From a checkpoint of a small transformer trained on Wikipedia.
Architecture: rotary positions, biases on query, key and value, capped logits.
Training: 738M tokens, 5630 steps.
Each number is 200 + 40 x the weight over its row's rms, rounded and kept within 0 to 999. Layers, rows and columns count from 0. The size before them is the row's rms in percent of the matrix's.

# layer 8 MLP up, 1344x512, rms 0.0466, rows 105-213, columns 64-127
102,154,274,171,154,202,260,148,279,211,176,242,206,195,171,196,232,256,221,228,194,226,198,225,243,230,154,209,219,144,172,187,208,225,198,217,194,211,271,202,216,242,146,150,222,267,207,117,222,174,194,179,265,288,193,170,197,176,232,172,146,257,173,213,289
101,178,227,164,105,249,204,186,122,183,172,161,235,231,235,191,173,215,189,205,267,134,198,193,213,251,159,196,227,247,175,325,163,175,187,217,259,260,195,227,227,207,218,161,193,139,184,259,214,180,196,146,202,129,236,279,177,164,177,230,170,210,183,127,225
100,213,225,177,244,265,213,155,229,140,245,132,186,137,201,222,186,207,211,179,181,177,172,196,193,145,151,258,216,245,213,233,191,189,240,195,282,269,214,194,254,226,228,241,199,184,205,318,228,245,221,182,195,212,174,189,215,159,217,258,201,131,179,265,201
099,249,145,178,210,126,191,99,181,161,244,167,208,158,107,252,124,147,211,191,278,220,242,207,163,232,258,196,229,146,157,131,220,206,187,194,147,223,106,190,238,188,158,134,152,263,159,160,200,233,212,215,178,250,212,223,205,216,194,200,223,148,227,243,217
101,240,170,216,190,198,225,197,221,178,233,156,215,117,160,179,202,231,166,245,182,260,210,253,182,206,251,234,251,248,233,220,157,230,177,154,193,167,237,279,151,150,288,239,263,245,186,175,286,215,154,197,146,245,226,188,116,154,261,227,237,238,144,224,173
096,162,174,219,139,147,229,204,246,235,243,277,211,234,73,118,230,189,173,176,163,120,229,231,235,204,206,216,202,176,184,167,210,190,189,212,228,249,200,234,198,157,220,146,242,198,196,187,230,195,234,239,199,183,121,210,206,188,264,238,134,184,268,280,145
103,194,230,297,215,205,157,198,193,200,225,211,202,228,165,160,214,200,190,222,149,241,208,179,214,215,147,252,203,218,167,228,144,203,268,171,165,212,226,154,166,267,154,239,257,227,154,170,189,174,201,265,220,221,199,175,218,136,199,153,175,257,184,185,224
100,223,226,213,124,143,177,188,215,156,243,168,216,221,229,133,198,193,259,218,183,226,157,191,160,181,245,178,193,168,224,233,232,198,260,179,179,237,157,243,179,169,189,144,136,163,214,212,213,187,222,219,239,150,240,227,175,200,202,293,201,238,162,235,300
101,194,234,128,168,177,199,200,239,199,226,229,208,187,96,211,141,187,224,167,201,226,224,243,204,200,206,169,246,202,156,233,171,143,211,153,165,247,231,238,254,202,249,185,230,209,202,144,178,279,165,186,177,215,253,188,282,176,178,229,239,213,225,208,269
103,209,190,149,229,255,167,236,307,244,244,202,157,225,201,190,279,249,152,198,212,145,190,197,220,174,147,186,221,210,257,173,144,202,201,184,162,229,164,184,214,216,178,272,280,185,207,161,201,222,212,194,217,172,234,208,241,193,171,241,244,173,177,257,252
100,145,220,226,227,181,173,203,191,202,271,207,167,179,238,166,250,217,237,240,206,184,147,186,244,133,207,154,229,173,171,209,253,218,166,198,242,206,175,237,226,223,222,86,234,190,147,211,200,178,146,213,220,174,129,173,183,214,279,236,246,236,147,150,260
096,243,138,222,194,244,182,199,281,206,192,206,214,180,181,219,243,261,248,199,187,147,206,254,144,180,164,224,183,153,209,218,229,200,131,208,204,207,187,215,282,197,92,150,152,165,192,165,226,237,208,198,175,156,207,242,241,228,230,228,220,195,142,153,192
096,250,211,224,203,222,70,180,232,180,211,217,195,148,263,222,204,200,209,212,206,170,234,146,301,154,275,247,117,192,145,181,207,240,223,146,251,172,250,245,223,178,211,186,194,219,238,163,231,209,167,216,273,197,198,266,220,168,184,221,237,248,212,181,246
098,257,186,261,168,201,244,216,206,147,233,251,116,225,268,218,161,203,139,221,208,170,151,160,208,202,161,227,153,238,210,232,105,191,139,182,195,172,234,127,123,211,174,171,116,205,115,190,156,147,200,183,211,256,281,300,245,157,249,221,175,102,153,168,210
100,183,114,198,289,219,281,188,176,205,111,195,162,206,266,204,135,189,225,212,137,258,272,217,230,196,191,164,191,273,237,166,150,243,179,237,219,230,229,190,195,234,161,236,169,194,182,206,198,177,187,162,210,235,222,250,187,204,196,216,238,207,253,145,188
099,278,124,278,272,211,229,142,254,261,190,127,231,266,217,234,144,204,173,180,194,235,186,140,168,122,190,208,256,166,149,224,171,195,222,128,254,205,246,218,151,140,211,240,210,268,220,197,203,193,211,198,147,170,185,132,162,250,150,210,170,199,218,169,185
104,203,159,192,199,154,162,175,221,263,214,215,255,230,229,238,165,140,180,188,194,160,206,170,238,174,162,247,216,117,167,186,228,154,204,178,213,212,222,156,222,189,225,183,193,113,119,211,202,152,190,229,153,172,183,307,190,227,172,206,185,236,168,197,170
098,206,168,219,118,161,178,211,134,203,270,195,231,271,172,237,277,128,252,217,187,141,227,125,175,101,238,236,190,198,183,163,228,183,257,159,152,237,203,153,191,256,249,217,158,147,186,177,125,182,167,229,154,207,130,211,174,185,223,163,215,214,200,212,182
105,184,164,134,206,200,190,217,233,234,217,174,140,182,164,248,187,169,215,121,194,231,210,188,192,183,222,188,202,192,163,215,204,190,166,136,210,203,287,216,182,178,228,99,186,315,177,160,196,219,240,160,231,204,221,126,244,226,149,169,302,248,189,169,127
097,162,113,150,192,233,167,239,269,249,256,190,174,159,246,251,217,236,233,168,266,187,175,226,155,158,187,211,197,196,193,191,141,208,185,208,234,203,129,195,205,312,203,240,201,151,172,177,135,226,204,137,186,183,197,155,273,152,186,241,161,262,205,216,221
097,180,204,175,127,167,172,206,174,205,182,244,172,228,190,186,251,178,185,185,157,182,193,194,197,191,181,207,170,182,152,209,245,206,193,220,238,191,131,122,247,224,216,156,175,238,274,199,179,255,214,124,170,234,201,114,242,187,195,206,235,210,236,150,198
099,217,169,167,169,220,172,198,170,180,197,242,203,212,160,205,119,240,270,171,160,201,189,138,227,172,172,202,196,243,215,115,244,200,162,247,254,96,127,200,243,183,224,205,262,180,203,149,201,281,190,284,171,174,170,109,153,160,267,225,138,172,187,235,106
093,197,187,194,256,273,224,104,175,130,204,215,193,159,199,194,262,180,295,204,185,181,179,181,202,223,169,210,236,183,211,150,252,199,185,213,166,165,198,163,174,188,226,171,193,198,195,212,240,171,167,220,196,248,185,297,159,194,246,234,209,266,228,177,243
102,146,157,184,227,195,154,184,180,118,197,208,179,254,139,281,200,138,218,190,231,150,168,118,226,194,167,216,240,197,209,222,179,195,242,229,202,227,234,191,271,238,207,146,224,159,241,277,141,159,141,176,177,226,148,199,207,159,168,198,145,171,175,188,187
105,221,258,193,171,200,198,248,160,173,202,194,180,204,190,227,201,245,211,265,232,202,200,191,237,158,187,194,202,233,188,178,208,200,205,209,166,212,226,243,167,176,181,180,202,218,278,168,261,176,269,163,164,187,202,147,199,222,199,197,154,187,214,160,234
106,261,312,206,194,219,144,230,240,190,226,148,171,215,202,209,168,195,122,176,235,215,224,190,210,219,220,195,205,314,242,229,212,187,234,166,233,221,151,175,293,175,167,227,176,157,172,241,240,196,142,216,172,222,156,181,230,200,183,159,269,221,251,137,175
104,192,236,137,241,246,165,184,204,125,257,300,153,216,151,208,178,213,204,241,163,146,209,177,259,200,194,226,284,180,232,200,192,169,200,215,166,192,187,222,134,237,193,190,189,187,191,225,152,217,149,157,161,201,248,228,249,304,165,218,196,126,102,187,150
096,240,197,301,238,226,175,236,284,312,208,189,213,173,217,261,189,207,159,137,152,235,278,183,145,160,200,228,188,182,187,215,210,178,182,174,174,285,222,167,223,253,115,172,226,168,209,199,246,269,218,243,169,215,236,170,169,167,191,186,191,203,159,166,150
098,185,227,157,197,172,181,229,145,204,152,196,204,271,163,203,219,182,216,155,235,247,171,203,150,150,206,197,180,204,139,237,204,193,211,211,203,216,179,145,208,156,154,160,152,218,277,171,215,161,182,165,189,221,194,223,186,185,183,154,112,203,131,246,194
092,145,252,237,292,232,240,185,203,270,179,250,172,239,198,216,272,226,178,166,178,200,219,256,154,214,218,211,212,254,264,198,160,253,226,262,265,184,301,174,103,264,223,215,210,264,239,229,200,158,262,183,239,186,206,200,165,176,236,205,253,193,144,208,154
100,170,235,234,209,157,179,146,236,232,179,172,224,191,163,189,228,144,212,185,217,203,173,209,168,189,148,206,211,193,264,216,231,193,187,228,156,288,239,259,165,208,241,194,176,205,164,79,191,252,149,165,224,173,134,276,218,205,221,177,173,240,204,143,165
102,258,165,156,142,235,144,201,198,169,237,228,139,187,267,225,252,208,104,176,223,211,222,145,148,231,161,208,199,149,212,312,184,213,185,249,232,232,113,211,239,250,212,215,126,177,229,163,274,188,159,216,218,219,264,188,198,168,202,165,118,217,164,209,219
098,159,138,174,127,243,138,165,272,165,252,294,210,222,226,204,251,227,213,231,195,226,169,218,164,177,232,158,233,237,210,224,181,230,202,183,155,179,228,185,179,247,187,173,193,179,201,193,157,195,165,201,165,233,210,196,140,179,128,261,225,161,265,205,127
094,210,224,234,121,262,151,187,167,151,221,202,252,215,197,181,210,193,217,228,189,230,254,166,218,219,155,127,235,191,234,242,123,193,224,166,123,131,251,198,167,154,187,173,222,234,214,285,184,206,190,222,232,213,170,197,213,261,183,217,207,172,262,247,237
100,141,170,161,245,190,228,173,202,177,216,272,239,204,199,224,251,232,162,139,181,196,206,217,246,277,215,223,153,190,168,215,216,157,249,189,237,134,332,271,214,127,246,219,229,177,178,207,178,264,222,192,225,182,230,178,289,179,213,217,275,202,144,188,227
098,176,185,142,228,171,122,212,192,224,205,169,169,213,250,278,173,155,215,193,157,174,284,245,146,204,234,138,230,174,228,218,174,221,229,210,229,193,254,212,136,186,196,268,211,232,242,231,163,240,159,159,170,245,200,196,254,241,179,156,225,177,211,165,282
105,264,148,253,180,183,246,171,125,220,154,220,212,191,185,168,185,183,152,233,216,177,321,123,142,213,241,255,224,224,221,179,261,202,232,281,243,268,231,265,228,208,210,232,111,257,146,200,183,211,194,202,209,168,237,220,147,211,233,236,161,241,188,223,202
107,200,216,219,205,168,178,279,223,259,161,300,251,176,169,247,228,217,190,171,208,204,185,151,155,239,167,211,277,256,208,149,270,224,213,220,227,191,166,124,197,181,192,170,189,217,146,247,222,171,191,204,245,288,177,197,204,197,137,240,227,156,180,195,233
101,216,172,265,220,239,182,248,167,235,210,165,220,234,247,221,178,258,196,119,204,183,215,286,204,209,250,207,196,164,201,218,177,265,132,197,146,223,160,197,197,181,174,216,140,237,208,220,197,146,183,156,198,261,183,246,171,231,148,231,154,195,213,232,247
100,243,183,241,205,225,227,189,241,190,152,205,203,304,261,244,214,216,231,133,203,183,204,187,236,219,299,160,112,183,170,156,229,206,175,207,266,169,247,212,176,172,181,238,197,157,183,208,212,153,221,231,165,133,223,299,215,254,159,247,169,223,210,224,244
112,214,186,192,231,241,230,87,166,280,202,178,198,176,238,226,224,210,182,169,173,194,226,119,150,163,140,233,206,239,252,268,211,171,161,253,232,137,266,168,215,134,223,195,190,129,173,236,211,193,130,182,214,176,176,165,163,167,143,143,145,235,147,207,147
097,188,195,262,188,164,130,168,166,245,184,215,289,223,186,249,165,159,208,212,186,199,160,127,279,186,261,161,277,220,258,207,201,151,212,208,185,215,129,149,183,260,202,216,277,200,206,145,131,175,227,243,196,176,64,167,186,182,207,135,214,216,182,179,212
097,252,127,190,322,206,300,179,212,260,157,143,224,231,229,187,177,152,209,243,107,225,256,182,189,131,203,180,208,219,122,274,191,200,200,180,161,118,230,178,152,224,259,206,146,186,202,205,194,233,239,159,178,237,221,228,227,225,199,229,202,188,186,173,162
102,238,103,241,174,197,171,182,220,184,232,211,150,233,173,177,213,136,170,218,218,183,179,294,213,148,219,186,191,200,204,210,188,205,196,156,171,238,192,287,202,172,178,203,193,208,273,238,190,147,244,112,219,153,220,239,190,167,190,218,183,183,266,143,171
105,219,209,193,154,137,229,203,205,182,211,219,284,273,153,255,244,242,196,211,186,177,224,169,152,214,176,192,250,224,130,184,255,236,184,212,286,184,242,209,205,212,153,273,232,204,154,193,222,255,142,200,189,214,256,229,192,183,267,170,191,220,160,196,230
093,166,177,153,210,210,167,159,206,173,206,187,189,189,216,240,223,214,175,178,244,209,187,166,193,242,154,144,204,224,224,205,200,182,248,238,211,134,262,217,227,182,157,242,219,185,101,283,183,253,180,161,168,166,200,154,186,180,246,232,168,182,166,264,210
098,249,257,148,181,197,234,173,212,123,199,183,167,206,138,181,203,200,197,192,182,138,253,177,187,283,166,163,222,211,249,151,229,148,218,200,226,178,202,199,246,239,253,177,210,186,224,204,227,244,198,237,251,168,243,209,195,172,257,124,220,198,217,125,140
096,194,138,201,210,166,163,198,181,207,273,177,164,266,194,149,177,232,259,188,186,224,168,173,247,175,237,204,229,231,152,233,192,265,185,180,271,213,209,229,224,176,222,246,161,208,181,230,197,168,110,130,172,205,196,191,231,204,186,175,232,178,213,140,158
099,233,272,273,218,236,264,236,237,112,154,245,198,197,286,213,221,195,262,178,230,165,240,245,214,171,205,184,176,180,196,185,155,174,208,213,219,197,268,218,208,177,141,228,177,205,144,192,247,228,229,185,188,172,141,167,151,168,158,200,230,227,201,236,205
101,188,183,213,132,212,164,172,217,164,312,154,235,161,266,282,171,205,207,258,263,234,192,240,177,218,189,185,138,151,172,146,211,149,201,217,241,174,206,225,195,233,232,210,207,198,181,250,216,232,175,189,228,177,177,204,229,224,178,180,164,155,279,219,283
103,198,149,180,209,219,189,181,219,186,194,174,230,239,201,195,254,191,119,247,235,161,214,208,147,204,220,178,184,219,238,195,207,144,161,206,228,139,206,144,233,178,273,167,164,194,277,169,230,210,241,144,254,255,224,122,245,236,206,180,172,259,173,234,172
100,188,208,125,158,210,195,242,286,154,173,155,167,265,116,190,159,192,235,214,225,179,143,202,283,201,208,192,194,108,221,133,213,175,181,238,224,210,218,294,261,211,197,208,148,210,191,202,149,207,216,196,229,204,158,174,256,185,176,182,237,157,154,243,202
096,191,220,186,242,190,210,222,147,169,194,221,166,244,167,159,248,222,270,164,159,190,147,156,118,261,191,139,199,183,175,188,180,193,139,173,234,163,208,132,245,166,212,200,179,187,197,257,207,181,83,190,188,157,219,207,136,240,214,188,156,116,171,142,172
099,199,205,207,173,187,195,156,154,228,184,266,217,188,197,201,224,184,227,237,167,231,215,170,98,188,212,170,161,150,137,222,188,196,215,225,260,169,214,219,208,242,201,244,259,238,205,170,231,111,201,231,250,209,255,100,206,173,193,193,212,209,268,248,166
103,196,238,245,214,183,230,240,135,236,201,141,178,170,178,264,207,203,190,215,218,239,227,206,187,181,130,226,141,169,156,196,215,201,131,179,184,222,218,186,168,171,182,194,258,138,215,185,221,220,209,179,239,182,163,252,180,220,168,160,222,228,223,211,161
097,221,216,181,263,189,111,223,211,252,217,187,208,211,194,226,202,181,199,143,250,179,230,177,179,162,170,123,102,179,179,231,209,214,237,250,187,225,236,166,226,163,193,171,210,213,220,215,178,225,219,212,285,210,244,211,181,245,228,102,203,250,238,225,196
105,223,201,216,207,242,166,190,202,216,192,248,225,179,231,206,277,169,155,230,139,184,197,210,123,218,208,251,179,163,189,206,192,222,216,209,187,214,177,181,221,194,198,242,203,239,203,156,255,167,187,202,245,160,136,138,165,218,184,135,240,243,163,164,240
094,238,200,256,299,177,190,249,249,200,202,93,209,189,223,278,172,150,192,196,146,167,191,185,227,216,229,202,217,172,101,230,232,214,164,201,91,219,181,223,99,225,181,115,219,230,241,215,243,198,235,277,125,189,216,269,217,142,201,230,214,138,153,185,216
095,200,181,221,162,206,119,179,249,203,192,259,207,223,211,153,187,201,271,234,233,155,221,198,156,147,239,156,141,155,221,180,164,160,163,170,191,140,213,183,195,247,157,251,208,175,170,238,204,266,221,187,184,211,246,261,173,156,180,171,170,203,223,242,176
101,167,218,131,180,194,203,155,231,167,233,128,266,232,213,233,120,141,170,143,154,154,229,135,148,117,230,187,202,223,205,237,277,194,203,204,235,211,202,224,178,223,162,161,187,241,189,234,178,125,259,172,142,188,155,224,244,159,172,214,220,181,215,212,153
104,178,175,105,175,189,236,239,203,207,214,212,166,290,210,260,239,175,169,134,232,191,207,273,189,193,213,227,142,171,161,263,218,243,167,237,112,161,249,222,146,158,150,242,151,232,186,181,170,105,208,191,267,201,231,217,202,260,174,176,242,125,218,152,170
100,210,182,270,167,211,190,235,286,245,176,184,233,265,186,231,154,182,176,261,162,173,174,184,232,190,206,172,186,214,205,217,160,182,201,247,156,231,230,153,154,196,254,254,155,77,173,207,188,177,165,209,149,239,245,228,264,131,265,161,227,195,170,223,214
102,161,226,181,214,223,139,142,179,194,247,192,207,163,151,261,230,228,195,170,205,158,182,200,178,275,236,167,257,211,227,108,225,158,178,233,246,209,218,245,195,220,149,90,183,193,286,208,222,158,235,160,235,116,225,225,157,218,202,160,199,215,167,121,230
099,239,213,249,252,158,204,145,149,234,143,193,241,217,208,239,251,163,180,197,232,169,198,175,256,201,224,232,177,197,214,125,199,209,228,157,152,141,217,187,206,166,193,165,241,235,173,221,255,272,140,225,163,236,180,184,177,186,248,192,246,190,207,223,230
102,125,177,163,185,184,242,208,194,184,218,175,261,169,191,248,187,154,168,149,223,229,260,128,227,251,136,168,198,167,230,213,217,188,218,184,128,284,202,173,183,146,197,233,256,170,217,279,256,207,204,168,165,279,149,249,153,195,225,222,166,246,268,251,216
097,268,225,163,263,193,130,280,204,158,184,173,149,278,151,161,191,145,148,247,142,189,138,162,199,174,188,182,179,267,214,228,197,230,140,184,207,189,201,249,204,171,163,190,247,207,194,255,207,201,263,250,132,129,196,221,202,172,230,157,227,174,173,209,252
101,228,237,179,207,180,141,193,168,108,218,174,128,217,235,185,212,175,213,196,166,194,177,239,175,200,178,238,179,268,254,207,166,223,177,172,201,112,235,228,210,128,182,228,212,225,239,205,191,102,248,252,254,153,187,169,259,141,168,191,127,169,285,229,199
103,157,256,127,144,213,159,206,208,271,204,247,208,197,175,193,210,235,148,190,184,198,248,185,196,242,191,195,258,184,172,259,171,219,172,115,227,181,137,210,147,221,154,230,230,238,215,226,235,255,230,185,203,186,191,254,266,198,231,214,186,178,133,294,137
100,197,195,212,251,229,234,180,185,187,146,189,152,274,219,139,200,145,225,193,190,185,212,211,161,231,165,215,288,181,199,193,159,180,137,205,115,207,255,272,171,179,122,224,181,208,192,144,170,273,227,234,128,162,190,276,134,208,204,155,163,197,149,201,241
095,244,213,194,237,270,192,271,213,140,289,192,224,229,203,157,168,170,174,164,180,174,284,180,219,185,236,152,160,169,196,241,252,179,191,207,160,221,230,235,225,207,196,176,214,192,225,132,231,184,191,245,196,119,207,193,214,179,190,207,176,258,201,129,213
095,195,243,181,153,228,183,149,213,169,157,263,197,189,148,274,219,202,212,237,227,221,84,212,249,257,204,211,224,194,240,189,187,194,144,204,164,223,170,229,208,259,159,140,196,245,159,165,211,205,228,226,231,172,214,246,129,240,249,206,260,167,138,208,217
095,259,162,141,222,300,255,135,255,201,166,157,146,192,150,227,178,211,231,217,287,173,222,185,209,138,148,226,192,189,155,210,135,273,168,183,138,155,208,196,225,190,177,241,175,130,171,162,248,189,181,190,205,271,257,140,156,219,197,170,254,199,211,132,142
098,233,169,130,222,148,195,184,215,222,201,193,167,185,199,194,173,170,239,152,171,277,195,244,136,121,232,200,187,128,198,148,265,212,243,134,223,259,178,253,180,236,246,190,139,185,222,190,273,216,171,201,156,217,181,168,194,238,233,204,185,165,209,199,146
098,186,169,143,198,224,160,224,265,202,192,196,232,198,100,159,182,194,222,117,222,190,154,163,188,285,212,165,209,261,166,249,169,144,206,230,221,206,212,249,155,147,208,165,209,197,205,212,175,199,195,164,209,232,163,228,286,186,127,181,158,191,161,168,255
100,179,161,218,160,180,196,143,88,249,152,149,241,182,254,217,138,179,199,192,203,131,167,154,184,209,173,182,272,232,174,150,248,258,228,147,144,237,206,187,248,235,224,170,187,212,243,219,231,222,165,231,219,186,205,188,212,167,238,182,175,175,278,308,220
101,239,203,185,179,194,183,190,144,246,194,158,139,132,227,150,257,237,157,203,171,223,170,229,197,153,151,183,191,221,239,194,181,188,240,181,163,165,191,212,178,255,159,282,161,305,175,211,172,241,276,268,202,257,150,252,242,192,214,200,262,252,141,244,230
102,127,225,232,213,158,187,285,237,163,208,192,137,235,97,226,207,250,150,175,218,240,213,196,159,198,194,226,200,230,189,201,191,249,159,189,224,198,231,156,181,150,168,189,151,196,176,256,211,204,156,185,248,208,226,176,230,272,219,186,188,215,192,165,155
099,232,256,190,184,210,201,208,218,180,242,150,216,238,166,149,262,231,176,145,222,225,210,210,223,239,199,200,215,188,174,157,232,228,263,153,163,197,224,214,204,197,196,153,237,298,243,194,271,232,177,191,210,235,223,103,251,247,136,145,215,155,153,150,207
098,196,165,290,263,118,160,273,169,195,188,250,252,112,217,165,201,266,176,173,262,234,225,223,226,162,222,216,209,274,238,177,190,199,214,188,187,271,191,185,230,179,217,185,230,283,188,158,178,183,157,225,171,229,200,240,174,247,211,190,163,254,245,213,165
100,105,141,190,165,256,158,223,235,251,182,214,227,217,129,213,175,237,269,171,225,171,200,208,194,176,272,187,224,224,148,130,206,263,231,198,273,219,244,271,238,254,219,277,78,205,218,190,181,160,234,241,213,288,246,217,222,223,223,197,179,214,210,231,161
100,179,210,145,221,205,209,214,240,206,235,188,147,209,180,194,263,226,186,213,154,204,124,176,220,178,166,192,268,149,248,253,135,152,210,117,182,204,269,188,260,198,166,207,237,178,168,157,267,183,180,203,206,261,200,289,208,169,257,229,225,182,155,251,132
100,167,116,163,308,203,207,244,258,163,243,209,149,248,251,145,258,231,202,142,107,147,118,249,307,176,175,153,218,113,231,205,273,226,215,37,219,207,199,237,135,142,228,243,187,154,200,189,195,239,239,259,195,164,183,202,248,169,257,247,228,116,205,150,183
096,216,182,190,155,154,213,147,166,245,264,234,183,185,168,216,176,239,192,159,145,196,263,225,239,187,196,216,169,219,203,285,230,214,173,239,131,221,228,157,172,211,168,238,166,286,110,170,212,97,278,238,179,156,237,215,254,179,294,201,200,242,217,209,244
102,195,183,207,241,192,212,282,191,239,217,257,192,148,211,245,210,229,159,166,217,243,149,118,150,255,216,144,127,175,174,166,163,245,251,221,231,215,129,199,218,252,205,172,259,263,195,155,158,218,232,212,149,230,143,188,150,253,130,185,208,133,115,243,265
100,233,111,193,202,192,181,214,228,190,188,211,215,154,226,223,216,149,152,302,208,231,227,227,191,191,227,241,191,152,265,201,203,255,261,165,251,213,168,207,234,204,268,245,189,248,180,206,166,222,273,240,154,185,186,250,164,202,238,234,186,298,252,189,168
100,201,170,167,233,158,229,182,198,221,241,213,186,193,217,181,270,164,195,235,227,203,264,151,193,223,265,223,269,133,145,248,237,197,239,161,201,144,251,204,164,196,237,270,168,226,173,190,174,238,207,177,219,310,280,235,121,258,225,198,165,169,220,172,178
104,279,222,208,183,127,228,227,228,160,234,251,169,161,172,198,214,150,187,151,199,217,244,160,197,256,240,263,235,177,272,231,176,177,213,238,242,180,238,216,153,226,213,246,247,176,267,207,258,182,115,180,228,183,231,241,169,178,237,223,230,177,208,164,250
098,170,238,221,206,148,164,222,170,289,191,237,244,194,146,194,187,175,314,177,254,211,56,266,170,169,239,178,194,214,214,127,208,215,206,178,189,202,202,120,302,218,220,196,188,164,186,168,196,277,186,215,241,140,88,117,251,201,165,211,223,195,209,205,170
102,213,240,196,252,224,223,265,192,144,182,221,212,147,221,236,211,195,206,167,161,180,185,195,193,180,215,131,209,204,229,217,178,158,184,231,136,198,213,147,135,177,220,274,141,223,217,167,215,151,261,255,187,208,256,160,222,205,223,201,197,207,221,137,231
103,229,169,175,203,208,154,201,161,212,135,252,268,162,182,229,173,208,249,198,242,178,193,233,188,150,181,240,270,126,178,221,198,222,223,236,237,236,179,281,232,197,243,195,225,202,216,209,180,137,189,189,243,228,206,166,161,114,166,184,236,170,169,237,306
097,228,212,206,221,201,217,256,200,225,132,220,179,129,161,242,232,198,155,184,169,198,165,144,193,205,141,215,239,240,192,196,178,214,134,166,186,190,198,209,207,141,222,177,139,241,193,209,206,162,269,211,353,213,227,268,172,191,148,212,225,205,164,187,241
094,255,168,200,154,319,184,126,176,198,221,243,192,178,206,202,202,181,266,258,205,171,208,209,218,120,132,205,164,220,202,203,200,198,180,265,227,210,153,127,203,217,226,143,218,246,146,217,197,203,150,202,178,178,90,196,178,143,252,211,247,196,223,184,208
102,202,238,205,208,209,166,140,127,177,172,161,204,194,195,167,224,156,220,179,192,210,223,183,168,193,275,236,241,222,334,281,104,234,194,215,160,180,280,216,202,214,190,212,178,190,212,315,236,203,234,231,195,176,238,221,221,217,195,176,235,195,243,219,185
092,232,224,229,240,216,113,226,273,156,223,241,205,290,215,192,216,171,218,224,189,173,237,177,206,217,219,158,202,235,206,202,202,234,187,107,248,275,202,257,184,159,197,180,217,213,230,190,182,172,190,166,250,162,229,183,208,253,199,211,220,168,213,140,193
103,231,109,135,148,147,161,161,203,164,226,131,203,260,206,201,154,255,231,223,234,290,167,137,151,178,172,205,240,144,150,233,231,220,198,248,175,228,192,177,215,232,276,204,168,163,186,209,144,185,127,188,172,309,228,174,215,186,173,210,207,174,204,232,201
098,176,211,228,143,195,181,247,168,135,197,223,200,184,175,184,213,269,259,244,145,195,111,156,216,297,153,118,197,228,199,150,251,274,211,207,164,177,278,317,143,109,294,249,189,224,194,112,178,171,213,194,237,201,221,112,258,222,243,177,167,204,196,234,220
102,224,171,239,167,174,234,173,210,205,175,185,146,146,217,209,180,174,262,233,124,276,225,219,174,172,254,211,181,222,234,243,243,222,68,270,212,211,206,208,197,200,205,210,276,147,210,218,220,226,239,236,255,195,209,274,261,288,234,229,261,193,208,236,171
099,219,168,194,281,220,199,295,171,180,245,196,185,318,158,318,177,244,205,144,171,266,227,175,170,167,225,192,165,214,138,207,200,111,165,213,222,205,216,238,208,143,198,246,167,128,178,202,193,193,241,169,160,224,134,262,223,211,170,215,242,212,178,202,192
095,172,205,186,163,166,206,130,247,193,236,177,244,233,160,240,194,224,173,244,201,203,252,169,216,227,213,199,184,176,228,195,164,230,252,127,158,222,147,213,154,298,225,184,234,150,187,260,219,108,221,241,194,223,168,244,265,181,189,283,249,208,140,184,211
107,239,180,122,208,242,139,219,223,187,174,223,191,242,184,153,187,247,178,186,240,250,94,248,193,187,226,222,144,152,216,202,207,194,197,166,157,271,157,144,220,184,222,221,136,214,126,159,189,306,128,269,218,242,214,128,257,194,179,255,154,205,272,156,233
096,196,159,239,139,124,126,265,136,194,190,212,195,223,188,109,177,223,238,197,253,240,226,238,217,246,226,254,209,180,163,146,145,177,217,205,175,207,218,258,211,229,219,165,237,216,156,149,245,292,212,183,145,204,198,215,217,206,153,180,196,205,203,146,217
100,175,278,148,173,217,206,178,177,262,235,187,158,219,182,265,190,187,151,203,226,200,233,175,168,277,262,176,180,190,170,273,292,196,209,182,168,293,196,183,210,243,208,144,163,238,238,274,265,259,184,169,267,159,178,192,241,240,189,177,253,189,215,232,199
100,169,194,232,189,149,206,224,233,230,185,220,198,111,182,128,154,194,205,153,204,239,275,221,236,213,206,134,230,157,254,191,267,226,221,230,284,188,230,190,185,259,188,190,184,173,174,188,190,208,166,166,155,217,221,144,215,219,182,169,156,152,196,235,164
101,255,276,227,232,255,200,174,195,209,196,198,237,208,209,185,210,211,188,168,244,229,183,239,191,215,278,255,219,241,229,197,244,140,179,154,133,205,207,133,205,156,239,157,230,104,202,274,251,248,216,146,123,139,220,190,205,276,197,257,243,203,157,205,176
100,207,150,264,241,221,190,188,215,195,219,190,222,235,209,219,216,254,183,263,170,214,170,206,164,151,228,196,190,224,164,129,193,204,129,216,203,155,241,151,267,190,231,205,244,216,161,186,203,201,159,168,201,247,251,155,219,135,218,217,206,154,154,272,226
102,232,201,181,208,182,174,183,148,246,178,266,220,147,199,131,181,240,146,231,238,235,253,196,263,188,229,160,203,208,156,160,156,177,132,145,196,238,176,212,150,153,194,176,202,183,214,215,167,188,136,199,193,156,185,273,151,199,161,147,200,168,237,141,180
102,172,288,204,158,182,173,257,154,188,153,241,150,182,166,174,143,139,107,150,111,200,123,129,238,233,201,209,237,256,188,162,238,200,269,186,127,126,206,155,217,176,211,197,251,190,182,206,232,171,186,211,270,243,267,196,205,184,210,183,230,192,155,180,206
104,176,234,195,190,184,239,226,189,138,174,129,198,188,240,203,216,232,164,261,151,135,185,242,186,184,189,204,193,132,241,215,238,165,227,251,122,252,144,263,260,166,168,184,126,244,238,197,186,193,224,126,203,191,168,221,231,226,149,252,198,267,176,171,122
097,221,208,190,185,215,178,259,199,211,191,238,170,203,205,240,253,228,235,193,252,216,169,252,167,213,160,236,159,168,207,179,236,194,184,168,167,190,200,153,286,180,216,235,241,185,172,160,229,181,252,211,201,122,239,139,160,182,208,252,154,117,206,234,265